Part of a small language model's weights.
Size: 11 layers, width 256, 4 heads of 64, MLP 1024 ReLU, vocabulary 1313, 9.18M parameters.
Architecture: LayerNorm before each block, learned positions, biases, tied embeddings.
Each number is 128 + 24 x the weight over its row's rms, rounded and kept within 0 to 255. Layers, rows and columns count from 0. The size above them is the row's rms in percent of the matrix's.

# layer 5 MLP down (transposed), 1024x256, rms 0.0371, rows 217-269, columns 128-191
size [ 91 102  95 113 104 101  91 119  97  94 118  95  89 105  93  98  96  87  94  92 116  98  95 102 106 100 112  89  98  86 112  93 104  97  93 110 115  83 102  96 114  93  92  95  98 110 104  91 102  93 100 103  97]
[[106 129  81 186 112 129 147 144 151 131 129  65 147 150 132 112 140 144 127 109  97 152 163 133 139  96 172  73 107 136 133  74 141  75 139 138 169 147 124  92 127  95 166 138 114  99 113 118 123 157  65 185 102 115 137 177 155 110 146 113 150  76 103 156]
 [ 97 174 127 129  95 122  79 131 139 145 150 105  85 126  97 108 163 143 138 138 149 142 138 154 179 128  97 115 120 155 109 176 150 136 133  99  93  97 150 181 144 132 141 114 117 125 113  92 171 102  68 141 142 136  92 132 144 118 146 128 127 128 106 129]
 [ 70 104 100 121 171 155  85 128 150 109 120  86 135 168 147 106 153 104 137 137 139 105 127 101 134 110 135  99 118 141 121 124 104 117  92 142 105  60  86 148 147 125 141 135 136 122 147 129 105 176  95 115 176 143 168 134 121 116  88  84 139 120 107 123]
 [135 109 144 117  98  89 103 144 150 145 128 131 129 167 121 138 114 168 132  87 118 140 122 104 114 134  97 136 137 137 132 151 139 109 147  90 168 132 148 116 138 118 105 136 155  68 153 121 181 124 151 134 158 129 114 114 125 126 133  88 133 108 131 132]
 [ 92 137 113  93 152 139 104 104 128 150  94 115 101 109  93 152  99 139 107 119  93  83 128 134 130  92 137 110 111 173 158 116 129 139 145 135 103 173 131 109 141 104 122 129  93 134 132 128 144 157 133 124 138 122 138 158 138  98 100 141 147 148  86 117]
 [ 65  79 142 138  96 126  84 134 144 134 107 138 122 154 149 149 152  76 147 127 163  80 127 132 123 103 108 110 145 101 115 111 160 116  91 128 166 158 130 124 129 130 147 131 140 103 105  88 109 109  91 145 112 134 154 132 133 138 121 128 101  89 154 130]
 [141 125  97 132 107 142 128 124 120 121 135 124  81 112 103 202 128 120 124 114 139 125 142 142 123 104  98 157 156 133 134 109 132 151 146 109 142 152 125 141 170 145  98 103 118  91 175 128 142 122  88 106 179 118 151 122 142 150 150 127 108 165 106 151]
 [168 133 151  87 138  88 146 160 135 145 119 160 140  68 121 122 200 151 146 129  89 122 108  86 174 154 115 139 118 139  92 158 154 150 134 126  85 133 119 155 121 170 124 154  71 118 120 134 147 109 135 138 138 134 153 100 164 105 126 123 132 118 132 138]
 [148 126 108 135 117 125 114 170 112  95 123  96 100 120 151 115 157  87  68  98 119 124 110 138  91 120 141 123 158 122 105 151 132 139 132 127 152 143  91 124 103 114 134 149 117 131  85 141  72 179 108 117 156 114 143 114 140  82  97 141 118 125 109 135]
 [106 169 139 110 125 107 136 102 117 181 152  95 126 112 149 131 184 147 149 112 141 178 105 126 120  99 117 140 152  95 158 122  77 118 137 158 116 149 121 124  96 140 146 136 121 136 104 106 113 109 138 126 104 130 118 120 154 109 149 145 160 155 165 102]
 [171 124 115 158 163 102 146  93 129 112 119 129 113 136 148 175 111 172 128 151 155 132 173 138 134 146 156 118 115 134 122 117 133  92 119 163 153 123 157  67 143  93 146 150 150 113 113 158 109 127  96 157  84  96 107 128 121 106  96 111 133 151 123 152]
 [106 155 141 149 109 138 120 119 165 143 142 142 110 117 135  66 180 108  86 158 179  57 114  88 129 111 167 122  97  80 114 120 128 113 127 120 127 117 102 124 137 112  99 115 147 121  87 129  92 166 121 152 141 115  84 114  95 105 100  95 110 100 164 144]
 [146 138 142 166 139 103 108 109 135 117 171  68 149 109 135 157 107 131 106 121 125 135 148 155 140 132 170 136 166 108 115 143 140 147 126 170 118 128 162 151 110 105 112 130 140 106 135  69  91 146 138 137 106 161  88 120 101 148 149 180 126 115  90 130]
 [152 131 112 144 111 130 146 170 102 128 148 148 103 124 142 123 150  72 107  90  95 131  82 106 131 109 125 111 116 141 161 105 117 162 133 130 136 111 104 162 142 176 172 130 161 113 137 103 127  86  95 137 112 157 130 194 138 141 127 144 169 121  80 137]
 [141 131  78 153 113 130 178 111 166 120 148 116 122 119 132 145 146  99 115 128 132 128 190 138  94 173 103 131  97 157 109 135 172 136 130 130 120 135 120 105 110 158  92 126 130 155 116 143  67 142 117 142 165 105 130 130 131 132 101 125 139 135 130 108]
 [118 133  81 112 182 174 176 134 112 121 146 124 136 119 147 132 140 107  90  84 155 127 135 143  84 128 129 140 126 170 156 113 118 134 141 153 160 116 175 135 125 104 157 156 145 148 155 115 125 161 145 151  99 114 140 130  70 149 141 130 172 132 163 132]
 [116 120 154 123 108  95 126 110 144 132 174 149  94 109 165 142 134 119 138  93 112 155 155 101 119 133 115 126 145 121 148 141  82 146 134 128 129 110 149 125 103 149 148 135  91 147 118 111 126 101 113 142 108 163 155 144 123 120 124 129 103 117 157  83]
 [110 112 143  97 152 196 102 175 119 133 125 140 154 136 111 115 166 163 148 139 106 101 145 129 128 137 123 145 140 129 114 101 148 113 129  96 137 142 139  91 112  89 121 120 139 135 130 134 130 150 117 110  97 130 135 162 138 119  75 116 146 110 109 141]
 [108 171  96 134  99 104 169 117 104 147 134 121 164 168 159  81 128 129 153 143 137 103  95 150 132 158 123 113  87 128  89  84 156 102 129 117  93 131 140 141  99 126 176 122 152 177 126 177  80 155 146 143 123  89 122 108 120 138 117 151  93 131 166 142]
 [118 122 118 120 124 152 121 155 144  95  86 118 119  93 163 119 114 136 152 133 149 124 141 129 106 125 164 155 115  94 108  98 134 123 138 123 133 105 110 117 109 124 136 173 111 153 118 145 151 153 142 100 134 145  98 141 101 143  67 160  87 103 189 134]
 [133 138 122 159 141 161 131 138 125 134 131 159 121  97 171  99 111 127 107 159 171 102 113  88 122 111 129 111 111 180 148 144 115 121 140  94 137 155 144 124 116 103 102 116 164 161 105 140 121  95 108 196 126 139 131 149 140  74 107 111 119 139 111 153]
 [131 153 130 133  93 173 151 129 135 134 132 143 141 132 136 115 145 158 106  93 109 106 137  98 144 120  66 123 132 154 143 125 105 147 135 140 165 133 152 125 128 117 139 127 119 125 100 123 193 132 105 156 116 152 137 147 157 117 112 175 133 122 169 131]
 [ 57 134 136 137 136 187 149 160 181 137 109 100 113 149  78 148 107 116 165 142 116 101 130 148 117 110 118 111 129 138 128 137 112 118 143 165 137 135 123  89 115 132  92 116 132 136 102 108  93 122 140 163 128 169  51 126 144  94 134  84 135 144 150  78]
 [129 118 148 100 102 141 147  96 150 137  98 128  98 140 163  79 117 177 122 102 126 123 159 137 110 160 115 119 151 101 163 133 123  66 180 133  90 148 121 106 144 107  79 139 134 113 134 154 140  75 130 114 111 137 130 130  97 149 139  97 172 110 147 124]
 [131 138 140 138 118 101 135 103 160 165 123 132 125 101 124 106 128 125 160 111 152 170 128 127  78 119 116 108 147  92 103 159 109 124 115 140 143 139 183 194 146 108 141 125 128 165  82 166  92 113 113 131 127 129 103 143 151 137 156 128 144 133 161 115]
 [126 134 120 192 133 120 165 138  99 116 138 131 113 141 114 115 113 140  94  97 101 135 114 102 123 120 132 145 181 150 135 110 106  96 136 128  88 101 176 145 140 122 147 162 188 154 161 169 144 135 142 156 120 142 153  97 130 143 142 127 152 126 100 118]
 [117 117 128 161 142 139 115 103 117 127 141 127 142 150 104 128 156 198 122 139 141 143 122 101 162 127 133  90 112 151 102 135 141 152 130 119  93 117 117  97 146 115 129 172 104  97 150 150  95 130 155 144 160 147 161 126 154 136 151 138 128  98 111 151]
 [122 164 134  88 152 120 136 133 120 133 133 107 125 152 136  88 154 131  61 102 139 152 143 122 120 104 120 106 136 165 102 163 148  44 133  92 156 112 143 109 137 105 142 184 114  92 114 127 130 144 152 139 153 151 115 113 106 116 182 117 128 115 111 134]
 [114 155 105 142 129 113 102 141  96 144 127 122 158 151 141 126 119 161 105 144 119 127 114 135 133  94 105 118 166  78 129 163 121  86 145 107 129 120 138 118 109 124 155 169 105 120  93 127 129 145 126 176 164 146 126 146 126 132 118 146 112 138 174  89]
 [132 123 106 116 142 123 103 128  93 134 129 153  94 126 135 162  80 123 133 116 118 146 147 137 137 111 151  85 144 130 148 122 101  93 151 109 100 176  78 133 103 133 137 138 139  99 130 102 155 115 110 123 110 117 132 113 146  91 104 133 157 150 156 142]
 [141 137  95 101 125 125 144  94 124 119 139 119  92  93  92 140 133 132 144 146 105 132 205 116 114 107 121 103 104 124 138  98 155 118 143 119  96 152 108 148 143 110 121 129  88 134 132 158 172 157 143 108 113 158 119 155 144 128 154 180  59 189 132 168]
 [102 122 114 143 105 108 110 188  95 115 106 127 129 111 174 117 157 144 117 145 122 109 145  70 141  99  91 140 111 139 154 111  90 144 106 140 108 169 183 129 126 122 138 111 131 121 145 105  98  98 122 145 143 125 145  93 113 113 122 145 153 167 139 162]
 [ 82 105  91 140 126 188 168 115 106 135 139  97 132 134 127 164  96 106 138 118 128 125 164  87 151 187 133 138 136  83 132 121 143 104 149 101 109 145 147 153 122  73 100 123 142 127 135 126 131 117 119 145 127 103 114 163 165 112 137 126 117 113 114 100]
 [136 112  77 125 140 145  67 133 176 151 152 130 137 123 169 167 152 163 149  97 100 133 136 104  81 169 145 108 132 151 119 131  95 143 151 132 109 128 117 126 142 102 139 135 114 108 130  56 157 152 105 109 134 158 124  80 132 117  81 155 152 123 111 159]
 [119 144  90 147 168 123 135 122  90  96 163 143 139 141 107 144 147 118 137 107 158 121 158 121 138 155 116 149 118 131 116  75 144  90 104 174 130  91 121 154 147 130 110 133 129 106 141 141 131 145 107 151 131 122 143 154  93 144 143 148 110  99 126 175]
 [110 128  99 121 110 121 168 106 117 127 166 127 108 112 161 170 154 139 152 121 152 119  76 107 138 144 135 124 140 102 150 135  78 185 115 140 127  89 149 124 103 119 160 114 177 132 147  99 122 154 157  97 140 139 123 102 161  98 116 113 141 132 145 133]
 [111 123 149 134 154 138 128 108 115 129 130  89 160 145 100 125 133 141 102 150 120  81 124 118 143 177 149 125 149 131 140 128 101 125 153 152 109 144 121 128 124  81 130 145 122 128 154 143 127 144 126 168 131  97 103 110 146 108 112 155 160 134 119 154]
 [129 136 145 115 111 140 184 160 119  99 134 111 134 117 135 129  92 101 102 131 137 105 165 130 150 161 122 105 121 127 122 109 122 140 139 136 103 106 186 172 179 125  89 126 135 141 110 126  73 125 119 109 143 150 128 105  90 193 116 118 149  90 113 126]
 [ 98 118 104 120 157 101 176 116 135 140  87 135 104 127 120 123 141 144 113 115 152  72 150 138 140 128 157 119 118  92  75 123 130  85 170 152 155 142 130 137  95 112 137 162 129 112 129 183  89 115 151 112 129 139 133 133  82 125 128 136 134 141 125 136]
 [140 144 129 169  95 151 137  99 104 149 103 125 106 106 139  91 142  83 103 115 145  87 120 137 112 131  88 152 104 134 110 124 116 141 138 141 110 115 115 133 149 159 172 118 120 116 164 111 150 112 126  89 133 155 107 131 126 111 147 104 131 100 108  70]
 [ 83 137 146 107  84 115 142 161 141 141 123 134 113 116 127 153 116 131 112 124 118 144 134  87 144 126 149 152 158 185 158 153 118 114 130 138  68 107 131 159 175 171 130 133 142 121 115 158 141 104 114 140 155 164 106 131 157 130  90  88 133 130  97 149]
 [ 98 171 116 132 143 106 135 126 137 132 109 129 128 105  90 144 111 136 136 131 143 112 160 120 117 135 134  95 140 157 106 150  79 163 161 152 140 146 157 111 112 132 128 176 109 151 104 149 108 116 175 150 134 135 111 114 130 163 169 133  98 166 166  89]
 [ 88 145 133 177 130 102 120 131 129 137 138 138 113 162 141 131 143  32 128  94 100 133 104 175 161 170 189  98 110  82 158 118 172 118 140 154 108 162 123  92 138  78 146  85 119 119 121 128 110 141 130 170 112 111 139 156 125 116 132 139  94 105 133 146]
 [111  84 114 111 115 112  86 120 134 179 176  99 142 127 110  83 136 117 163 119 101 148 118 123 149 129 147 147 121 161 139 124  83 172 176 106  81 146 113 104 133 159 115 147 178 135 146 106 171 116 171  67 185 116 103 149 158 117 121 155  93 142  94 102]
 [145 110 121 156 149 135 127 130 142 114 128 184 118 131 105 172 145 108 158 114  82 120 157 137  84 162 139 146 103 139 103 160 126 151 126 125 132  92 127 143 109 130 102 147  98 148 122 120  98 165 108 132 119 146 178 137 107 177 127  99 107 133 152  97]
 [133 143 156 139 136 154 110 125 144  87 103 118 200 105  79 104 108 137 128 123  82  93 126 145 107 156  81 167 143 158 135 149  79 107 119 181 101 125  96 120 155 134  69 124 174 130 116 102 178 145 134 134 175 100 151 101 136 173 137  89 121  87 117 122]
 [117 156 150 165 139 114  78  91 162 155 117 109 127 137 114 126 162 134 126 127 128 118  90 113 125  87 117 103 163 140 173  91 106 127 106 100 115 154 130 160  96  95  93 111 134 166 135 147 138 130 117 108  93 170 141 112 103 124 143 133 139  86 110 145]
 [118  98 102 132 133 149 116 117 115  93 126 119  95 133  93 117 113 112 167 161 157 100 132 109 109 113 134 133 117 127 157  87 108 147 144 142 118  94 140 144 144 140 184 110 117 135 142 165 114 175  92 119 162 110 118 134 129 120 148 169 137 114 115 130]
 [116 107 129  79 142 164 136 141 121 130  93 124 124 134 100 102 118 110 125 115 110 103 152  95 154 183 131  99  90 123 163 119 153 111 122 147 153 146 114 166 153 133 189 125  96 145 142 126  75 122  94 155 151 135 103 105  86 124 118 136 148 118 157 114]
 [179 127 116 175 132 148 135 100 105 122 124 161 155 125 128 154 121  98 182 103 113 111 142 111 153 124 109 126 133 128 139 190 150  93 183 132 131 147 108 127 103 139 154 134 145 105 112 150 105 137 144 182 133 120 117  78 133 133 152 117 101 128 115 172]
 [119 106 127 147 126 114 142 100 110 110 109 134 154  87 158 119 138 102 141 106  95 124 172  96 136  82 100 109 147  88  88 175 119 110 128 120 121 121  87 130 125 106  99 148 153 148 107 100 162 146 114 150 141 110  98 134 152 125 136 151 104 114 143 154]
 [170 138 153 156 136 140 101 149  98 135 136 165 159 128 140 114 181 119 133 127  98 134 113 128 161 109 162 130 162 124 111  93 102 108 129  94 189 124 144 126 121 122 115 163 155 153 193 160 139 138 116 136 103 129 137  76 124 159 142 104 136  88 156 130]
 [119 114 179 118 180 129 143 127 109 108 114 141 156 158 108 131 155 122 128  85 166 117 137 163  86 134 131 147 135 123 124 133 156 121 143 117 109 108 149 109  92 152 114 101  78 138 138 111 109 101  94 123 116 111 130 124 144 128 130 107 109  95 135 125]]
# layer 5 MLP up, 1024x256, rms 0.0385, rows 218-269, columns 128-191
size [105  98 104 101 101  96 111  99 101 110  96  95 107  97  94 100  94  94  96 109  99 100 101 103 103 111  91 102  91 106  95 104  98  95 106 113  87  97  99 111  95  93  95  99 104  98 108 102  95 100 103  99]
[[150  73 128 131 119 140 123 165 128  71 165 151 127  63  89 138 162 167 164 192 133 117 141 130 131 134 109  86 125 120 129 121 123 148 131 113 111 145 107 141 153 111 135 127 168 127 146 129 129 147  88 115 174 162 112 122  99 127 110 170  72 150 103 127]
 [119  94 122 144 105 117  76 162 127  77 158 136 160  74 118 141 165 119 183 150 150 173 114 130 134 124 157 101 146 143 137 119 127 128 119 141 143  89 144  98 138 131 135  98  96 147 175 121 140  80  86 129 111 135 140  95 106 161 173 106 105 153  66 134]
 [147 132 138 157 138 178 123 131  72 109 168 141  91 105 143 125 145 120 140 154 169  99 123  94 119 193 127 113 127 126 108 167 108  92 116 125 106 114  95 101 137 113 139 128  94 140 139 103 123 134 137  79  99 146 162 142 126 122 106 118  89  98  53 137]
 [131 120  98 156 112 113 118 146 163 140 143 125 135 144  82 136 151 112 181  98 125 133 123 102 133 149 149 134 134 122 110 168 113 139 131  97 110  64  97 154 141 127 177 164 134 110 147  99 139 122 105  77 158 118 140 156 115 131 105 152 112 129 115 127]
 [154  82 194 160 131 149 115 106 121 102 141 138 157 105 123 157 138 108 122 146 117 134 136 130 167 117 144 104 182 128 113 150  66 167 101 133 117 145 108 102 149  85 107 163 163 109 150 135 155 137 104 100 155 121 142 151  90 115 137 133 127 109 107 143]
 [128 122 167 135  99 154 133 115 148 115 143 124 161 131 119 124 151 135 133 109 136 115  92 102 133 118 201 160 157  97 169 164 139 118 110 137 122  91 103 162 150  79 156 124 106 142 119 108 129 126 101 125 121 161  97 120 139 122 107  97 117 150 120 133]
 [178 108 129 165 143 113 114  97 114 142 156 127 101 137 122 122 128  99 174 136 105 113 111 136  98 123 124 136 165 128 146  81 129 107 135 133 149 119  88 142 115 120 136 173 122 128 130 139 111 145 121 116 121 172 170 168 127  90 106 139  79 107  93 123]
 [146 115 151 129 127 135 160 142 155  99 140 147  68 105 120 107 164 131 160 145 102 158 141 105 163 132 128  75 174 157 134 118 132 107 137 112 137 117  76 157 121 118 155 131 104 140 157 143 148 110 115 128 126 150 121 142 104 124 131 155 127 117 108 130]
 [127 128 139 151 105 150 105 107  92 145 157 130 150 122 120  98 171 117 103 114 174  75 118 110 140 143 116 131 136 107 140 113 122 131 119 111 144 132 106 120 169 141 173 151 121  96 121 132 135 153 144  84 143 162 132 150 108 128 127 135  82 100 142  93]
 [129 141 110 163  89 127 138 123 158 135 158  95  68 148 120 140 148 176 141 160 131 152 124 101 145 142 127 136 108 146  92  99 130 108 120 116  88 128 135 147 159 100 136 137 124 138 123 153 131 136  81 102 200 144 125 144 134  99  98 130 143 137 133 152]
 [150 106 148 113 123 156  93 142 106 104 134 108 105 110 100 153 144 111 119 134 106 134 161  83 182 138 132 125 182 139 117 148 133 137  70 114  98 143 110  87 158 129 146 141 157 123 140 152 180 106 107 152 135 103 159 163  99 107 110 154  88 137 131 161]
 [161 147 149 108  86  97 134  70 104  91 129 114 113 122 134 140 133 155 158 152 109  96 157 128 133 131  82  89 138 154 108 166 111 104  94 141  69 164 106 136 140 121 110 102 122 136 161 158  61 142 103 110 138 133 150 132  67 120 151 126 159  86 138 152]
 [129 133  93 110  82 172 101 144 178 140 131 136  99 147  78 108 123 112 178 141  98  87 122 127 122 140 147 118 122 119 134  93 116  82  99 134 136 118  91 121 192 102 140 167 105 120 189 101 154 138 125 119 149 131 141 132 137  94  94 122 113 149 122 101]
 [121 130 144 157 119 110 117 108 122 117 167 151 113 142 145 105 173 152 124 130 108 115 137 114 116 145 172 145 127 112 102 181 107 114 122 133 120 112 134 137 110 166 171 154 133 192 119  91 130 143 110 103 117 173 130 148 149 117 113 186 128 126 121 186]
 [146 126 143 147 147 114 136  75 103 142 169 139 124  94 141 129 147 109 190 103 118 149 158 136  65 107 141 122 144 137 130 147  97 139 140 113 146 119 108  73 161 137 123 129 172 140 139 125 140  79 130  73 124 134 168 120 135  98 165  81  79 150 119 143]
 [111 128 174 164  83 153  99 152  92 134 129 109 111  46 136 148 143 141 120 125 113 162 153 117 131 116 102 118 102 112 155  99 147 177 142 145 173 125  98 122 130  91 182 137 149 152  89 105 114 141 117 121 121 175  78  84 118  91 108  82 115 140 146 136]
 [161 117 156 164 105 146  94 119 108 146 145 145 119  95 157 140 131 144 120 113 146 140  96 117 145 136 148  70 146 118 122 126 115 135 117 126  83 155 131 121 124 130 126 162 169 124 114 117 144 153 119 104 116 113  89 169 144 127 132 119 116 155  87 119]
 [154 164 122 131 123 141  99  90 201  99 108 156 105 125 112 150 180  90 145 122  88 122 106  95 145 121 158 133 137 155 129 168 107 150 132 143 151 108 104 156 191 138 127 155 135 145 135 132 151 136  78 130 110 115 160 133 122 132 155 117 152 137 112 157]
 [125 107 126 153 122 108  68 136  93 147 137 128 129 113 120 152 165 134 137 115 155 124 159  96 119 101 101 135 137 109 123 139 109 103  93 119 157 124 121 153 102 146 101 144 186 133 137 138 144 159 133 133 179  97 152 183 141 150 121 107  93  99 130 122]
 [136 130 161  98 123 192  72 126  97  34 127 132 126 102 162 129 143  85 149 147  98 133 148 134  85 127 123 118 142 103  80 137 116 116 120 150 136 108  94 176 147 132 165 116 127 176 141 135 168 120 126 123 188 115 166 129 114 125 150 158 123 139 102 112]
 [164  90 126 135 128 167 129 150 136  81 116 179 146 121 127 146 155  99 143 178 126  82 160 108 159  97 194 137 128 114 107 156 116 137 151 117 145 104 117 161 119 125 159 120 153 129 139  96 168  96 115 141 158 128 140 128 125  86 100 143 141 143 147 143]
 [138 105 119 192  76 121 159 132 117 101 134 148 109 133 131 118 125 105 159 125 172 104 139 145 150 120 140 139  88 130 130 134 113 155 134 160  94 141 131  98 106  81 160 155 130 135 153 116 140 139 132 111 150 158 133 102 118 131 143 129 125 149 123 112]
 [133 140 134 148  94 122  91 139 141 110 150 100 131 138 133 185 133 152 159 150 162 146 111 159 140 173 124 130 117 124 132 116 129 132  97 152 158 125 118 148 157 140 161 191  88 117 104 133 149 157  96 105 177 147 141 113  95 115  88 132 107 115 144 117]
 [125 120 118 146 125  84 163 116 113 155 129 129 121 157 152 123 119 154 127 152 165 113 124  98 100 206 140 126 113 116 101  91  99 100 146 109 188 115  69 123 136 117 143 143 127 158 107  85 117 145 134 103 154 163  89 135 112 117 137  98 117 156 142 137]
 [151 104 116 159 124 117  83 127 133 128  96 118  87 137  88 117 134 139 124 166 102  83 135 124 120 125 111 111 140  94 118 121 143 176  81 115 114  77 122 154 149 145 181 135 147 146 113 113 123 161 138 131 158 122 190 151 103 108  92 163 114 122 101 123]
 [102 117 162 112 137 142 150 149 138 123 111  82 110 118 184 106 143 140 147 154 129 140 140 126  94 173 136  98 111 127 119  94 142 161 126 147 151 149  98 145 159 138 157 129 139 154 134  95 110 153  78 114 130 149 123  83 106  97  96 176 117 132 115 111]
 [175 119  87 128 121 142 116 132 129  92 125 147 107 117 122 154 127 120 156 133  98 112 112  98 121 138 177  94 137 125  91 108  99 135 117 138 148 118 111 110 114 157 139 113 144 151 138 114 126 148  52  79 138 136 113 169 123  95 121 154 172 116 104 107]
 [123 145 145 122 116 147 119 141 169 136 118 104  34 134  87 134 133 100 111 123 130 110  76 119 124 159 119 147 113 142 125 111 157 126 111 149  91 107 110 153 187 126 156 132  84 137 169 113  98 166  80 105 145 156 157 150 144 136 172 128 145  83  92 113]
 [143  99 149 110 142 107 141 123  84 107 139 126 153 108 109 105 136 120 123 143 197 156 133 130 115 169 122 147 124 124 110 157  85 118 137 122 161 123  55  89 129 106 125 110  92 143 161 156 156 109  96 108 129 156 170 136 157 157 187  58 112 118 147 161]
 [115 141 171 109 139 139 116 132 109 133 173 172 129 145  87 101 148 129 136 113 152  87  95 153 126 153 113 130 145 110  70 133 145 145 164 133 144  79  87 119 161 149 126 121 119 133 144 132 134 116  93  94 143 113 105 145  91 140 147 132  93  91 100 136]
 [144 131 174 124 115 138 109 119 104 106 172 148 145  96 110 120 120 114 131 145 167 126 142  86 129 152 116 121 159  82 117 120 125 150 115 142 127 114 110 144 163 124 147 127  83 135 104 128 158 160  98 147 154 116 109 108 110 105  98  81 118 119 120 146]
 [ 86 106 132 165 124 156 131 143 112  45 161 117 142  89 111 121 155 109 129 158 139  84 116 123 133 107 135  83 155 115 122 168  77 117 133 117 166 147 124 104 132 118 104 151 149 148 116 117 149 127 156 121 129 155 136 109 137 138 105  92  98 128 141 113]
 [118  86 125 104 130 143 137 140  92 113  83 151 120 108 173 138 133 168 133 141 122 130 169 126 149 124 148  90 148 110 124 126  93 153 129 127 162 120 120 122 126  69 153 154 122 142 143 133 151 125 140 104  95 149  95 125 134 145 101 133 109 144 149 167]
 [133 108 191 123  80  98 155 103 127 113 133 116 116  97 106 134 146 123 127 160 143  73 137 122  82 130 144 111 106  89 101 148 163 125 147 123 149 126 106 130 127 112 181 133 105 151 143 132 126 121 123  94 116 117 141 125 134  86 141 105 135 142 158 138]
 [123  78 127 135 124  92  97 136  90  93  94 102 148 156 151 131 153 118 138 141 110 116  96 107 167  95 153 126 117 143 121  78  59 117 181 154  94 131 139 107 138 105 147 169 141 139 153 136 148 142 121 129 144 169 167 136 108 131 128 141  90 140 130 148]
 [112 127 128 142 118 146  87 162 112 137 155  87 123  99 109 152 141 122 117 125 109 109 150 147 122  97 157 124 127 102  93 178 132 110 115 134 152 125 119  78 154 108  95 129 172 111 170  96  99 150 139 127 107 150 130 104 111  98 168 101  97 147 161 131]
 [156 121 133 115 117 113 131  95 115 114 124 103 116 120 141 110 148  87 127 126 147 127 127 157 147 124 134 136 138 168 132 155  80 156 140 118 142 143 112 141 153 149 154 142 111 147 114 144 128 121 115 122 156 157 126 145 110 123 116 153 102 111 121  93]
 [133 139 209 172 126 115  93 144 122 105 115 121 114 148 128 153 143  91 116 122 113 134  90 108 104 146 119 148 115 136 143 125 133 132 104 133 114  81  80 129 163 119 118 135 134 131 107  76 168 188 133 138 161 109 145 100  93  97 124  98 127 107  86 122]
 [ 95 122 107 130 133 142  99 126 157 105  96 133  88 106 160 128 131 113 161  99 144 141 163 106 174 108 141 125 138 115 163 124  82 118 134 141 140 156 116 141 148 128 167 127 162 118 139 121 126 120 111 131 125 135 111 157 105 142 135 150  91 112 142 156]
 [152 127 154 167 111 156  84 141 120  98 137 129  92 103 101 169 136 146 126 126  96 171 129 111 171 142 124 110 129 147 144  94 135 142 132 131 148  70 113 112 138  94  95 126  86 121 146  85 160 146 146 118 153  89 202 114 133  95 130 118 144 135  93 139]
 [115 130 171 156 138 105  77 102 172 138 113 145 135 110 127 148 136  74 140 138 126 162 124  94 158 163 146 102 147 112 108 129 120 119 103 133 116 115  99 117 128  83 146 127 123 151 153  90 172 104 103 116 169 167 166 145 122  57 129 123 121  97  99 160]
 [126  81 144 134 125 124 128 126 101 125  94 152  87 127  81 125 129  71 160 146  99 120  95 126 110  90 163 140 129  76 154 185 138 138 139 138 141 113 110  89 144 173  91 160 118 141 128 126 135 127 143 127 143 114 137 117  80 129 112 126 132 122 108 133]
 [131 104 118 106 137 175 137 120  75 130  95 136 145 155  79 136 142  95 118 153 134  95 172 130 112 116 127 131 122  79 112 114 138 127  99 120 130 132 129 112 132 121 141  90 108 123 163 142 142 109  75 109 114 109 134  87 147  88 106  90 107  87 111 171]
 [136 126 156 155 118 160  83 151 114 127 134 102 109 128 139 116 128 123 116 105 153 116  91 124  95 137 150 107 164 119 118 132 107 159  95  95 122 165 121 137 160 141 102 114 141 123 110 174 121 138  86 120 120 118 140 153 163  92 114 153 118 137  96 121]
 [139 131 123 144  89 122  99  84 122 143 131 158 112 110 133 137 141  95 157 137 185 141  85 117 121 123 134  83 160 137 110 135 108 119 122 122  95 136 107  71 150 130 129 168 124 146 148 116 130 152 126  99 120 160 123 128 144 121 104 136 129 169  87 109]
 [102 122 139 150 126 160 131 133 105 123 160 100 109 102 126 149 141 111 102 151 138 122 136 143 130 163 152  84 161 161 121 151 107 149 127 170 151  94  84  86 121 104 137 135 157 139 177 116 116  95 102 122 144 120 146 158  89 121 122 163  95 113 104 149]
 [110 100 145 131  81 174 119 141 147 116 132  91  90 126 110  96 139 139 140 141 104  80 103 117 141 125 152  99 135 101 121 115 120 113 101 127 155  75  98 132 210 140 137 125 145 133 136  83 165 137  95 128 148 133 119 124 132 137 100 109 170 166  91 113]
 [145 153 101 170 108 168 149 119 105  92 183 118  50 134 111 155 122 123 133 127 105 140 153 108 129 146 133  98 131 128 118 134 103 110 112 103  87 105 113 121 154 129 134 104 117 170 157 136 155 126 134  94 138 107 133 136 145 135 143 140 167 126 102 144]
 [ 93 115 131 120 125 100  90  87 117  68  92 108 116  85  83 123 150 128 121 130 125  88 127  92 136 131 116 148 149 126 131 135 110  98  85 135 114  75 121 117 139 120 146 104 107 139 123 146  99 141 111  47 113 172 130 167 109  84 131 136 112 152 105 116]
 [129 134 129 108 126 131  72 140 122 111 128 126  94 156  90 123 152 123 136 133 147  90 176 147 130 161 102  95 129 161  94  93 138 111 150 106 152  85 148  87 120  93 176 158  84 132 156 106 147 183 136 114 155 164 116 144 105 118 117 125 160  91 131 152]
 [162 128 160 169 118 113 167 114  96 101 128 175 104 120 138 130 122 125 106 121 125 157 113 126 128 181 131 153 138 109 147 106 102 125 122 112  95 144 128  88 153 130 145 182 146 162 168 192 138 122  81 111 185 108 108 194 129 116 103 105  85 136 145 143]
 [105 155 124 162 143 168  99 119 127 134 147 142 144 169 140 127 132 113 134 146 117 116 141 145 147  82 135 147 145 129 107 113 126 109 135 140 109 120 102 145 153  90 135 149 143 158 111 121  98 155 111 133 202 149 112 101 101 114  97 159  98  84 157 141]]